Weights of a small GPT-style language model, trained from scratch on English Wikipedia.
Training: a variant of SOAP for these matrices, 379M tokens, 5784 steps.
Each number is 200 + 20 x the weight over its row's rms, rounded and kept within 0 to 999. Layers, rows and columns count from 0. The size before them is the row's rms in percent of the matrix's.

# layer 4 attention output, 256x192, rms 0.249, rows 0-213, columns 32-63
085,229,176,176,198,205,201,212,188,200,212,244,214,193,207,197,199,218,186,198,202,179,202,188,194,164,201,186,193,191,198,192,204
100,201,182,199,201,180,175,246,202,197,189,190,173,194,189,177,213,182,211,198,206,196,208,155,221,181,178,174,234,208,156,201,191
105,221,199,180,191,185,218,189,194,223,181,201,163,200,207,189,187,203,230,222,210,189,157,237,196,204,216,184,224,181,212,187,204
096,231,176,181,204,191,204,181,209,189,173,204,208,223,205,181,200,234,196,196,200,207,207,179,178,182,171,201,210,203,209,210,165
089,180,208,194,256,192,182,206,193,179,205,237,207,210,245,192,184,192,199,201,191,202,200,207,213,181,214,202,257,216,216,206,186
099,208,194,204,170,181,216,201,185,237,224,187,213,227,172,183,196,202,189,157,216,230,174,167,218,207,211,185,191,217,207,227,203
096,184,208,254,192,209,193,195,160,195,201,199,211,240,203,191,221,248,189,176,206,185,231,189,220,190,195,198,209,195,176,235,207
100,175,235,222,237,225,229,190,190,228,176,191,191,212,204,173,203,185,214,209,190,206,228,210,179,199,212,219,192,220,204,214,221
097,220,203,219,216,172,216,188,223,232,210,174,188,218,187,201,225,195,189,198,208,223,194,184,177,171,206,185,193,192,221,182,213
097,208,203,193,200,213,202,210,211,226,212,188,199,212,179,194,183,224,219,226,176,191,223,205,211,182,229,199,195,223,185,198,197
112,215,204,181,207,204,201,222,166,172,223,203,207,206,190,233,212,217,158,154,190,212,160,186,199,167,200,198,190,198,195,205,187
091,185,208,216,236,254,210,207,199,205,198,237,204,181,211,206,180,187,147,275,211,174,196,191,197,173,231,217,203,218,184,183,201
106,207,194,200,230,196,153,226,192,208,223,203,197,193,175,227,214,168,191,211,191,175,219,246,183,202,188,148,170,216,191,207,172
099,203,206,183,180,153,234,200,217,151,163,221,227,225,184,207,170,209,201,191,210,196,214,215,184,184,179,205,205,203,170,221,236
087,204,226,210,179,224,225,206,185,193,227,195,182,202,158,198,202,197,207,181,180,201,189,181,201,206,189,213,231,208,180,208,196
094,197,196,196,217,206,221,227,202,162,201,197,211,182,205,219,206,223,200,208,210,194,203,159,210,193,176,219,217,192,253,210,200
097,239,212,204,208,172,228,217,199,239,228,190,221,210,202,171,190,182,171,240,161,237,177,208,183,187,198,189,215,168,193,209,207
103,193,201,199,184,208,196,177,200,197,214,154,177,212,175,190,191,170,198,190,190,178,209,188,247,190,181,177,166,216,221,254,207
099,222,191,175,189,199,203,194,224,195,194,178,177,198,175,209,202,212,189,177,195,223,214,216,184,202,184,211,199,228,201,199,206
101,179,171,200,203,199,193,186,255,199,178,191,217,205,172,198,252,184,164,221,187,207,203,233,164,205,191,162,161,215,228,182,190
097,186,209,209,213,170,168,240,200,189,204,187,212,176,219,170,231,202,256,200,199,182,202,200,229,220,192,207,193,206,216,175,209
095,180,197,210,206,195,177,235,201,159,227,178,163,223,238,186,191,211,209,187,209,216,181,188,207,211,191,221,247,189,205,228,205
106,181,183,204,198,184,190,189,227,225,144,184,201,198,199,181,203,229,185,177,193,206,208,201,229,222,215,191,174,185,202,187,183
094,208,230,151,213,221,167,202,217,181,199,224,187,174,237,196,192,221,193,196,190,196,187,201,234,192,225,199,191,231,210,204,188
096,210,253,189,208,216,192,210,206,191,205,227,187,176,200,223,177,182,199,163,191,239,170,192,186,214,224,174,184,182,203,158,193
110,195,201,219,206,166,203,228,170,179,170,205,208,232,204,181,179,216,228,204,186,214,171,200,188,159,188,199,233,225,229,189,207
098,214,218,199,207,176,220,176,195,199,199,246,190,180,210,142,191,183,197,213,184,199,174,193,202,192,204,144,226,164,209,204,209
102,205,204,215,196,225,186,177,173,218,206,200,230,137,202,179,164,194,202,180,210,197,206,164,204,228,201,173,207,182,206,203,188
106,217,234,211,219,202,200,205,192,235,162,210,178,210,207,159,217,188,200,164,196,190,198,183,181,220,197,193,209,208,195,210,232
107,202,197,183,178,191,170,247,182,171,203,203,206,216,212,186,191,190,202,199,205,191,196,213,214,211,172,218,212,165,177,152,207
101,206,210,175,222,182,159,197,208,202,183,183,240,209,200,210,197,208,185,198,200,148,204,209,204,207,185,207,213,195,204,201,161
102,186,201,207,196,179,163,178,212,185,162,196,183,191,190,187,236,211,206,200,195,218,186,195,176,179,188,183,213,198,226,187,205
092,169,198,192,235,216,194,229,159,228,226,168,220,222,178,236,216,175,196,217,203,174,186,179,214,218,218,224,195,198,196,204,199
103,205,229,189,179,208,188,190,180,192,195,223,175,185,221,189,200,224,194,193,205,225,196,193,182,238,212,195,238,218,212,197,211
102,177,200,172,202,245,152,194,237,212,184,220,208,188,200,194,193,228,191,191,192,198,213,199,201,202,204,202,194,190,175,209,203
105,247,209,227,198,195,245,187,211,218,238,218,167,225,181,203,201,211,196,208,183,202,218,207,180,224,182,159,200,195,222,181,154
103,195,204,211,180,221,184,215,164,210,178,198,218,205,211,177,196,192,192,222,247,211,200,195,203,202,188,206,194,187,172,231,215
096,201,214,187,180,210,212,171,184,166,213,199,184,198,249,165,169,188,229,193,186,201,165,203,168,170,190,168,178,185,171,237,196
098,207,196,186,186,194,186,213,182,185,197,149,223,213,207,199,188,213,179,177,194,182,211,224,205,204,211,209,171,190,228,206,197
103,218,227,230,172,184,175,204,184,212,176,214,174,236,222,210,225,200,195,195,182,208,209,214,211,196,181,205,218,175,196,231,175
104,227,174,198,233,230,217,225,200,194,186,250,179,209,213,224,226,164,205,221,163,189,192,188,226,223,196,175,227,201,172,209,190
096,214,181,212,219,198,178,192,217,168,220,178,224,174,188,225,225,205,190,175,210,249,196,211,169,232,199,192,235,175,229,205,208
093,173,193,188,220,212,236,207,182,220,183,188,235,194,200,191,231,232,203,203,213,176,224,203,217,211,195,199,228,216,176,189,193
103,211,177,170,180,222,220,220,165,176,187,164,186,212,188,225,236,207,186,243,199,224,211,195,199,200,204,186,143,206,181,223,200
097,206,195,185,182,190,207,202,190,167,207,223,190,172,193,221,151,206,216,194,188,171,218,231,215,195,207,214,231,150,236,207,189
098,202,198,213,191,227,222,229,212,180,203,208,228,160,209,209,233,154,181,157,198,198,195,195,170,198,212,197,202,214,169,197,215
102,184,205,222,208,197,177,197,180,202,217,238,159,214,186,207,185,212,186,182,222,201,226,210,160,192,205,192,208,188,173,208,194
099,205,192,191,172,198,175,193,153,192,190,188,208,215,209,208,171,212,213,229,191,214,212,214,172,189,215,176,217,203,195,156,193
099,229,180,181,188,175,169,190,211,206,173,188,222,205,176,223,161,170,222,214,200,205,165,226,189,210,198,219,230,182,195,207,204
106,165,232,211,233,194,214,189,201,232,161,185,204,235,198,178,200,193,246,189,201,188,166,212,165,198,193,217,221,217,241,204,201
100,179,191,244,188,172,220,206,226,180,192,205,219,197,177,208,167,196,195,207,229,205,204,217,199,196,196,221,206,182,199,161,184
107,208,204,190,209,192,199,203,216,190,203,209,199,168,167,225,213,208,226,175,213,196,196,179,220,233,200,224,215,209,226,172,163
097,221,215,173,203,187,180,187,175,185,175,208,213,206,212,212,224,179,211,174,222,201,206,223,206,202,187,203,184,196,194,211,224
098,187,172,213,189,201,199,182,190,196,228,184,167,190,203,213,157,206,191,206,221,196,182,170,189,206,201,165,161,206,196,224,212
102,206,206,197,198,173,201,184,193,176,200,208,199,179,195,190,181,206,190,195,180,206,223,210,199,190,158,179,230,218,176,171,198
109,166,241,201,181,204,207,191,205,198,218,223,189,190,207,236,246,178,193,179,243,214,203,223,220,206,229,185,172,222,203,185,202
096,178,224,230,172,220,175,171,229,209,208,203,192,235,193,194,234,183,234,198,183,196,182,166,208,185,180,201,207,218,215,186,220
092,174,177,197,221,202,188,212,176,227,188,178,177,175,191,230,205,174,208,183,250,172,209,242,188,211,177,188,213,168,218,176,173
099,196,211,219,217,176,184,170,210,242,163,214,180,206,183,225,164,215,204,216,186,154,180,180,214,214,209,185,181,208,220,157,208
098,219,160,189,191,185,239,212,208,186,229,206,175,212,167,189,179,214,228,189,209,201,192,155,208,192,189,226,215,213,206,176,205
091,203,185,194,176,187,254,180,184,198,205,234,192,213,219,204,184,210,221,165,207,213,220,209,202,188,203,172,209,219,174,213,182
111,195,192,167,157,213,207,192,240,184,225,183,187,166,220,192,224,190,175,210,187,217,183,213,177,223,201,191,199,205,210,206,186
099,189,169,187,199,234,209,235,233,215,231,153,190,218,226,200,193,214,221,197,209,154,232,204,204,188,218,192,156,198,238,180,222
107,208,229,197,234,193,226,188,215,223,199,215,162,216,173,169,180,206,202,165,173,193,216,199,189,191,209,185,184,185,203,201,189
097,208,174,206,166,166,170,195,172,225,179,154,192,184,164,201,204,146,225,239,203,217,209,192,218,208,161,163,210,175,211,208,208
099,226,187,204,215,220,190,220,197,187,180,228,165,208,228,195,217,176,165,235,180,212,239,165,232,200,205,203,158,166,201,177,194
106,188,201,222,217,204,212,200,213,151,189,197,207,190,204,175,222,203,226,212,180,198,209,198,198,163,214,231,176,212,215,213,194
098,255,212,201,210,199,216,198,199,223,209,175,194,205,207,211,209,192,208,198,225,204,205,198,184,181,198,180,204,207,205,197,209
099,174,171,210,206,193,171,231,229,191,220,230,180,227,182,268,201,203,211,227,197,180,195,219,197,178,183,190,227,197,209,212,175
104,210,214,233,227,212,205,218,190,217,220,204,178,167,176,197,170,213,239,187,187,229,179,214,202,204,194,231,154,205,215,202,202
104,222,212,225,199,199,187,209,189,226,202,217,230,189,182,219,208,195,203,221,214,191,213,194,196,208,181,171,209,212,194,212,178
098,177,192,193,229,180,215,183,179,191,188,210,186,191,209,195,237,200,185,173,217,216,172,180,159,177,203,228,201,220,192,200,207
102,152,196,197,204,228,198,226,207,183,201,193,209,200,194,212,199,203,198,235,202,205,179,181,207,196,170,201,194,196,166,175,197
095,213,214,194,182,214,163,187,226,199,191,206,184,214,219,227,219,207,197,199,164,196,208,232,168,207,258,222,192,196,204,193,201
103,210,208,188,184,210,212,208,199,208,228,189,200,214,205,176,190,187,203,170,183,198,229,213,210,206,171,182,195,226,210,231,212
094,168,201,199,161,168,182,206,203,212,200,178,192,186,204,182,199,177,187,183,191,195,194,213,228,184,182,187,217,217,193,167,193
101,225,188,223,175,171,201,223,193,211,181,203,223,198,185,178,176,218,206,197,164,210,207,174,165,228,243,213,227,204,223,183,200
098,213,217,224,205,160,214,238,197,181,195,171,201,194,216,196,191,241,206,167,186,210,208,196,197,209,191,203,206,234,235,191,198
097,155,217,204,212,197,193,226,169,193,201,202,207,225,196,177,194,227,178,199,218,228,189,181,176,215,198,244,220,168,214,215,227
114,257,217,219,176,192,184,160,177,206,243,187,217,194,231,222,171,238,184,175,178,202,217,180,187,210,182,179,172,195,208,198,196
096,202,223,215,202,200,185,181,213,193,226,208,202,210,214,197,181,204,223,216,190,210,183,187,220,191,191,191,216,162,189,191,180
105,182,204,187,192,216,204,190,203,215,235,213,219,156,168,200,208,189,182,192,221,195,199,168,220,208,193,222,202,190,193,211,172
090,241,197,237,199,177,184,193,211,203,210,175,182,201,184,192,222,234,212,173,163,210,206,185,209,175,171,225,178,192,180,208,196
106,194,200,181,221,211,170,178,203,202,212,201,168,176,222,223,163,198,199,218,211,200,225,177,193,207,208,184,185,217,168,200,187
091,156,176,190,186,210,227,203,187,198,219,212,236,212,209,179,187,205,178,220,180,231,193,203,177,191,174,190,180,206,187,197,182
100,211,166,203,163,210,225,196,213,190,204,212,217,211,201,249,180,212,205,224,223,217,190,233,219,229,223,159,188,208,165,203,189
091,189,196,211,204,195,189,210,219,180,244,191,184,216,216,214,220,184,198,185,215,220,205,237,196,208,220,177,177,190,164,226,190
100,247,215,143,194,171,184,197,191,241,197,167,182,198,207,180,220,211,225,199,210,178,186,216,200,166,176,211,183,191,196,217,207
105,200,196,181,203,206,196,178,213,225,215,243,206,186,240,239,185,180,158,186,201,177,212,201,186,176,233,204,230,196,191,203,246
105,218,202,176,189,183,204,219,218,184,164,208,198,215,165,205,198,212,249,169,213,196,168,222,206,187,180,165,193,183,215,183,208
103,151,204,206,201,201,207,247,209,153,184,199,191,167,176,173,179,170,228,183,181,213,200,212,176,226,193,229,227,177,199,168,179
105,203,229,198,180,191,207,170,181,166,195,208,240,194,199,230,196,219,185,200,211,190,196,240,177,189,186,181,208,168,165,202,213
089,227,165,204,193,188,209,226,195,194,206,220,188,200,218,202,204,220,196,177,213,187,200,189,173,171,209,217,188,199,228,175,223
103,199,205,216,200,204,205,190,201,202,166,207,202,214,181,178,185,203,209,173,195,192,184,222,220,228,211,234,210,182,176,268,213
096,173,215,209,166,193,226,169,216,215,202,209,219,230,177,222,208,226,206,231,210,229,195,181,167,208,194,176,213,170,228,155,243
102,166,200,206,225,192,186,172,213,194,211,220,220,194,212,209,193,197,206,238,228,266,209,214,233,205,178,209,205,234,195,222,217
104,188,204,239,208,189,174,208,209,203,156,219,187,189,220,211,182,180,171,207,181,203,213,210,209,215,182,179,171,179,171,220,196
101,223,196,224,210,207,213,204,192,204,198,208,218,178,194,225,205,209,199,208,167,212,211,195,207,180,159,237,213,176,209,217,187
107,181,187,222,219,182,207,204,210,242,206,195,209,212,234,185,178,190,210,232,182,152,170,248,204,198,224,182,186,175,174,199,213
099,202,223,185,174,178,179,209,225,195,229,237,197,204,205,186,195,192,192,239,182,173,162,223,163,222,177,212,188,211,174,214,195
097,165,193,201,196,217,213,203,180,220,200,184,195,238,205,183,206,189,179,220,157,218,204,217,205,162,175,238,234,223,167,203,190
103,198,189,235,248,196,236,214,192,232,204,201,205,221,224,223,202,186,191,184,172,202,197,231,182,201,186,194,225,191,239,220,186
096,211,195,168,199,178,157,207,205,184,206,216,211,210,204,219,227,219,229,212,185,139,214,186,203,248,192,197,205,195,185,185,194
088,208,203,166,204,216,197,170,202,221,205,174,198,215,193,199,207,191,214,208,181,171,193,187,198,185,185,186,205,225,208,217,225
103,207,192,218,186,187,185,202,194,197,189,201,167,219,198,207,184,191,198,231,197,199,175,179,163,231,172,189,185,166,182,243,157
106,199,197,188,185,208,199,183,221,192,225,204,201,187,185,245,206,190,173,193,181,213,197,212,182,208,222,207,208,191,182,211,190
093,214,215,175,247,226,200,176,190,199,217,197,212,205,226,182,190,219,175,216,191,175,219,209,191,204,211,209,199,179,178,204,178
102,183,177,231,185,218,185,183,162,193,249,185,182,208,186,211,220,209,174,205,175,175,204,219,181,218,191,198,205,188,193,192,202
103,174,204,196,209,166,201,192,199,208,203,213,182,210,193,198,206,203,194,220,211,225,208,190,200,197,191,211,200,200,176,176,200
098,212,189,188,197,187,243,210,207,213,173,191,163,192,187,206,205,211,191,179,201,183,212,228,164,249,210,232,195,192,223,190,183
105,188,186,174,186,233,183,174,212,210,163,206,193,186,166,187,201,200,198,190,209,196,180,211,185,194,189,217,186,190,238,201,178
108,206,226,221,187,210,199,186,211,187,205,199,189,191,161,201,205,209,184,204,197,253,190,214,208,214,203,176,209,229,231,221,210
102,201,153,204,199,198,219,197,185,210,221,193,137,200,182,147,209,202,219,240,189,197,205,197,180,193,216,238,212,209,207,213,186
097,238,214,210,228,208,189,175,218,184,208,188,172,205,216,189,209,194,218,203,170,200,198,201,197,205,246,194,196,229,203,206,216
108,274,219,196,205,222,220,204,207,214,176,189,208,184,200,211,190,216,188,182,192,213,178,213,171,215,210,202,186,166,190,215,206
101,238,225,202,217,200,225,192,178,222,207,183,212,213,200,175,185,192,187,214,211,205,211,214,168,191,216,192,208,174,221,194,209
105,191,217,193,194,215,142,189,175,210,217,189,227,238,190,176,209,190,171,184,192,195,167,219,162,185,174,225,208,224,207,188,210
102,210,189,155,242,172,211,158,198,211,225,203,224,224,191,216,172,220,232,184,184,178,216,211,200,193,214,199,174,184,191,196,196
095,213,216,199,212,192,206,225,204,184,207,197,219,212,183,190,194,183,172,192,227,223,212,204,210,189,206,206,242,211,220,190,224
108,236,207,184,225,200,217,230,236,196,221,220,203,192,179,202,197,206,181,243,229,161,221,198,202,194,166,187,189,193,203,178,188
099,230,195,196,205,218,224,193,197,208,168,218,195,204,186,197,201,185,183,150,196,209,196,187,208,204,194,206,226,184,184,237,173
089,223,167,216,185,190,195,218,183,225,181,190,196,208,194,225,200,161,230,213,184,194,157,204,226,224,198,171,209,214,225,254,196
107,220,199,225,186,197,208,183,230,202,189,164,226,154,187,187,213,173,164,196,177,186,190,180,227,185,161,197,208,209,206,189,200
095,221,230,180,168,183,225,173,212,171,250,210,220,199,191,180,215,185,202,174,231,205,203,191,228,209,198,173,186,224,188,234,213
103,193,175,187,199,207,194,202,192,176,216,199,211,168,200,214,218,193,191,187,192,205,250,176,206,220,189,205,195,197,219,200,166
096,175,182,214,190,189,178,180,178,204,221,200,208,244,191,192,207,215,183,165,233,222,209,219,213,237,198,165,210,230,204,157,225
114,206,170,202,192,175,212,209,203,175,172,170,179,210,142,183,212,186,187,225,234,213,199,226,224,199,192,165,179,206,194,207,187
091,185,181,213,234,236,205,201,185,241,227,195,224,204,203,170,211,177,195,200,175,181,188,210,193,195,184,215,205,192,205,189,205
101,218,195,198,189,192,190,213,196,185,220,189,185,220,214,190,202,205,219,246,200,198,192,212,212,168,216,188,207,241,200,186,215
100,191,209,210,187,171,199,201,207,195,172,200,190,179,210,200,199,236,182,220,217,235,201,209,218,227,192,198,177,187,227,192,200
094,183,173,177,206,223,220,227,230,194,206,222,167,182,186,225,190,198,193,214,218,201,179,196,190,228,248,233,206,215,222,199,191
103,199,203,181,163,220,214,184,216,188,158,186,226,202,165,196,198,154,195,183,212,212,205,224,195,205,219,174,192,219,209,172,205
095,209,223,206,201,202,176,238,213,214,206,214,194,195,195,184,181,212,184,218,216,191,166,162,182,150,203,202,194,207,211,219,220
101,167,207,171,184,234,149,216,206,201,216,228,182,199,213,186,199,187,212,207,169,194,196,211,189,215,211,230,197,206,218,240,202
099,197,183,208,221,198,185,208,196,217,191,223,204,224,216,208,174,234,224,184,237,216,200,218,195,233,196,211,199,229,205,213,192
102,181,190,231,207,181,196,191,217,214,196,190,174,221,208,242,196,249,218,182,188,170,220,171,194,155,169,173,240,216,203,215,193
103,178,223,175,221,217,207,178,231,232,195,222,208,203,169,199,171,214,215,205,216,189,182,179,217,185,167,165,190,179,207,186,206
104,207,213,210,209,215,205,191,224,195,206,194,207,199,217,207,188,192,220,170,249,239,192,221,219,168,241,215,171,198,240,197,235
096,212,208,161,235,168,221,194,168,189,172,160,185,219,201,171,202,206,174,194,213,207,165,219,204,204,192,183,179,157,251,203,152
107,243,232,215,202,229,228,178,219,164,189,231,216,219,208,233,191,172,227,174,193,203,227,190,200,219,220,213,202,209,206,213,237
105,208,223,170,201,220,204,169,196,177,177,213,217,185,178,190,213,196,220,198,189,231,162,169,202,197,194,175,184,216,241,225,253
100,187,199,208,191,199,175,190,192,219,192,218,208,193,182,182,221,192,177,216,217,200,230,192,181,207,195,189,146,146,225,190,208
094,209,244,180,222,255,188,226,209,217,220,209,228,197,187,230,179,176,195,211,178,195,206,194,215,235,234,218,206,189,180,228,241
088,176,192,204,212,178,190,223,198,182,167,190,182,220,170,196,219,197,219,212,181,241,222,186,202,182,174,179,182,163,213,146,238
096,228,166,232,191,192,194,179,206,224,195,217,202,203,205,197,207,197,176,182,189,208,198,197,198,220,185,168,203,202,238,184,209
090,184,192,179,231,212,211,191,209,194,195,204,209,184,200,195,183,213,189,232,169,212,218,222,184,149,192,205,199,196,221,242,193
105,248,186,223,212,211,209,175,204,200,193,224,189,221,201,211,217,230,201,196,218,224,179,163,186,225,179,182,169,195,180,230,207
097,240,236,198,197,162,169,182,163,248,165,239,204,215,176,173,209,197,207,203,180,196,195,227,205,180,199,221,152,168,153,177,184
093,178,223,189,191,201,206,211,201,184,213,190,188,201,181,217,219,204,216,168,198,190,174,190,196,210,169,167,182,180,179,220,226
102,246,172,214,186,195,197,211,193,171,213,179,222,192,167,203,189,241,173,188,231,200,202,177,201,200,225,173,229,179,196,206,190
097,185,203,208,176,198,211,210,245,166,241,201,212,191,211,180,205,189,187,208,180,169,175,147,165,185,216,194,206,173,201,207,184
091,165,203,201,231,221,207,186,230,230,197,205,227,223,234,183,184,173,199,227,221,211,217,200,201,179,230,164,207,185,175,192,203
104,199,223,178,218,216,207,206,232,198,203,204,188,195,211,211,244,185,191,192,183,190,180,220,210,193,211,177,180,214,197,191,176
105,181,192,224,219,192,178,205,214,214,207,225,189,225,199,171,219,198,203,154,188,201,181,200,210,188,197,208,175,192,173,192,186
103,233,182,190,198,219,208,195,210,213,184,188,158,204,215,193,214,173,193,221,216,214,213,230,217,241,217,213,198,177,177,174,200
098,203,206,175,204,224,195,195,172,205,202,229,218,214,187,175,178,195,226,210,176,169,187,175,199,158,239,246,219,218,153,172,195
093,210,170,226,202,201,213,217,242,250,221,185,196,172,206,177,205,169,214,221,186,211,213,191,151,168,225,181,241,202,180,168,211
094,198,177,210,229,200,228,206,196,208,190,199,231,194,192,182,221,208,206,234,213,216,191,173,124,185,210,179,207,228,226,217,200
091,219,174,212,212,207,214,177,137,196,182,220,215,213,193,180,199,161,185,218,195,164,214,221,213,198,199,180,189,198,203,178,209
098,224,243,190,227,198,199,209,219,207,176,211,191,200,192,223,237,208,186,191,192,237,181,167,222,198,190,198,199,199,167,214,221
099,172,249,221,214,211,180,210,205,199,183,175,225,170,240,177,200,203,173,186,189,204,230,222,221,199,224,217,173,167,246,198,209
098,226,187,170,196,195,236,176,228,190,208,202,226,182,197,219,199,195,223,200,204,136,206,183,203,166,210,186,185,200,172,166,200
114,172,200,201,197,206,195,223,210,220,199,167,221,223,223,186,185,186,233,215,211,182,214,180,204,225,192,217,181,153,223,204,213
103,226,185,187,155,240,166,223,208,190,231,212,228,187,218,209,207,208,185,220,214,193,173,237,198,169,195,203,186,188,192,164,153
095,172,211,187,206,207,183,181,236,219,192,199,210,216,196,197,189,213,201,174,223,187,194,237,205,217,182,190,250,151,172,230,186
106,198,177,227,237,227,203,177,173,182,199,200,190,169,178,206,195,189,174,213,212,186,213,171,231,191,228,181,189,216,229,216,182
100,225,206,199,202,204,185,233,210,185,235,199,186,252,204,198,169,221,193,218,220,212,225,182,206,197,189,160,207,195,221,232,210
101,189,209,221,163,191,185,221,215,200,177,206,201,193,195,198,183,204,192,187,218,208,208,201,199,199,198,223,197,204,188,201,190
094,232,201,180,231,244,217,200,209,190,173,243,171,238,198,180,189,220,170,192,185,205,170,205,158,170,219,179,206,213,158,196,208
099,212,238,189,179,193,198,227,197,196,178,174,235,187,198,214,192,192,212,205,195,155,188,190,195,188,209,185,212,188,228,177,169
101,189,207,169,220,192,162,221,206,186,226,176,246,233,229,179,183,214,247,212,200,208,197,227,248,236,186,188,206,199,192,194,185
098,213,181,233,207,211,236,187,180,196,211,174,190,221,201,168,192,183,195,212,209,215,175,213,214,203,179,219,183,206,183,176,190
097,228,192,227,163,215,211,203,212,218,212,175,190,185,214,224,205,180,211,207,224,168,156,241,242,228,206,228,231,170,223,200,187
090,205,198,201,207,197,172,190,194,201,224,236,232,201,196,174,217,197,178,187,154,228,206,184,183,232,183,226,183,206,168,183,187
109,164,166,196,223,175,202,224,182,219,174,205,189,161,201,215,185,176,164,203,224,227,203,212,194,196,208,191,209,183,198,200,204
096,222,193,215,257,190,179,186,214,176,196,193,182,181,221,211,212,236,203,209,224,200,212,201,205,224,177,192,215,183,197,208,216
112,232,218,213,164,198,196,235,227,216,228,193,179,190,228,199,185,190,197,198,201,204,228,225,191,167,188,178,154,189,204,241,213
111,199,200,191,168,187,205,190,193,223,218,170,197,215,173,196,203,200,192,197,181,203,187,225,231,187,193,167,185,190,204,168,184
089,223,179,211,197,237,208,220,219,183,208,166,191,216,189,170,235,194,196,168,185,205,224,170,217,226,184,210,224,207,185,219,180
102,210,213,183,217,190,216,199,196,208,200,205,200,161,169,212,216,200,205,168,164,191,212,204,231,191,183,223,196,194,212,160,208
096,238,234,185,213,178,205,180,188,194,168,182,208,201,219,175,198,184,175,210,210,226,164,209,171,207,186,224,199,206,202,252,200
108,199,201,210,179,241,184,174,196,234,213,192,209,170,187,228,194,197,206,198,190,228,223,194,196,226,227,193,165,162,181,194,181
101,222,223,203,229,239,219,195,229,204,254,210,198,219,189,162,195,219,145,224,217,212,194,214,165,235,212,213,217,216,201,198,173
101,234,157,164,208,170,200,226,186,198,190,203,214,217,242,197,210,202,209,203,169,215,217,198,215,223,185,216,191,185,185,195,197
103,197,192,188,184,184,200,195,184,211,246,192,223,199,219,189,212,237,222,197,209,160,209,201,205,228,203,201,194,200,192,194,218
104,215,185,197,185,183,183,178,215,193,212,214,206,172,194,226,183,180,223,214,194,200,233,200,193,206,198,190,219,178,211,221,168
100,212,198,217,227,182,204,179,172,178,229,219,215,222,217,188,211,173,202,204,178,199,203,218,211,205,183,183,189,191,207,185,188
111,206,195,245,205,214,217,226,226,177,188,164,245,189,199,173,213,212,193,208,198,215,171,169,211,177,208,217,237,181,206,179,221
101,212,214,183,199,194,197,198,188,185,226,205,222,193,203,199,168,217,196,198,193,194,215,179,188,212,224,162,189,188,202,177,196
107,224,190,220,218,204,204,190,196,216,182,187,183,170,196,207,211,201,217,242,171,232,227,195,194,223,208,192,224,183,207,208,184
100,180,218,241,173,163,215,194,156,184,208,172,215,212,181,181,221,162,202,204,236,191,257,200,202,204,175,175,218,199,222,220,199
091,183,207,208,204,191,199,187,225,191,153,243,177,182,191,191,207,202,200,195,227,250,190,221,221,181,201,223,201,213,205,176,219
095,202,231,191,203,145,215,214,181,210,200,194,190,178,212,167,197,191,186,221,220,181,164,172,202,215,232,194,212,184,219,194,199
115,206,202,209,172,190,165,201,207,204,197,172,213,165,240,171,176,167,197,205,177,205,194,235,230,164,183,211,191,186,212,192,209
100,177,197,223,185,222,192,157,227,223,173,215,200,199,182,150,208,170,215,227,197,198,228,210,223,206,231,177,209,209,230,187,229
096,218,213,194,194,212,197,196,173,156,201,246,199,212,225,194,194,162,214,187,206,191,167,226,239,228,188,211,187,213,189,221,209
099,228,194,186,216,176,207,222,193,214,177,192,204,197,208,257,203,196,157,193,221,190,176,212,166,218,170,208,193,183,203,227,201
101,199,204,233,194,197,216,206,194,218,203,189,225,217,203,196,242,176,165,212,230,199,189,203,174,207,197,208,180,183,168,190,195
107,221,211,199,179,225,207,199,241,176,224,237,226,163,175,174,184,246,212,208,207,158,194,175,198,209,184,226,214,153,179,187,219
104,202,230,219,193,204,202,169,207,178,185,188,215,187,172,187,160,205,192,184,200,197,163,224,198,189,200,182,217,193,210,205,213
102,224,183,169,225,182,225,215,191,180,191,186,201,187,160,217,233,201,220,236,180,197,182,172,178,211,164,195,200,180,210,237,211
100,160,234,233,195,205,193,212,198,212,220,189,180,194,191,181,226,216,194,188,202,222,221,208,244,196,158,215,224,209,194,206,197
099,216,174,184,199,188,184,157,185,200,215,203,208,219,213,184,196,222,197,221,176,217,216,198,217,214,174,177,196,187,187,185,197
097,208,221,211,215,190,211,220,217,225,169,211,204,232,190,165,213,209,206,173,186,207,193,194,219,177,179,213,189,205,185,160,185
089,172,179,210,233,193,179,191,189,211,234,220,226,204,205,203,202,206,204,242,234,178,223,218,183,234,224,210,196,235,194,193,226
106,162,220,196,186,184,213,190,226,211,189,209,207,206,221,228,184,174,198,195,205,187,213,174,187,206,205,173,171,200,208,211,237
103,213,184,205,196,201,201,231,237,196,202,197,176,185,214,210,232,196,196,196,212,201,243,248,212,176,172,193,190,190,180,194,187
099,208,180,188,200,180,207,207,218,190,189,211,236,180,205,214,203,225,209,199,209,218,177,212,198,196,208,191,239,196,222,202,207
090,231,225,235,213,196,167,179,194,164,235,202,200,222,222,196,205,190,206,227,196,204,183,205,202,210,211,193,196,225,199,191,192
094,207,190,189,197,199,250,215,191,181,194,180,169,210,201,199,174,209,180,189,191,188,218,193,171,171,177,178,184,165,246,173,178
102,224,248,204,224,206,204,212,172,193,207,191,155,201,193,174,193,178,204,189,184,188,218,175,174,214,194,227,203,184,212,168,197
101,230,195,193,199,196,205,227,199,196,163,190,226,185,229,231,228,217,229,253,220,218,161,193,208,198,245,161,202,169,237,215,220
097,221,177,186,213,220,166,164,176,218,153,225,236,206,183,198,218,207,185,216,207,217,226,215,217,202,202,205,206,215,216,219,219
093,202,200,210,189,206,200,240,162,200,198,171,192,189,196,220,204,178,166,168,181,194,205,205,180,195,182,238,224,193,197,229,202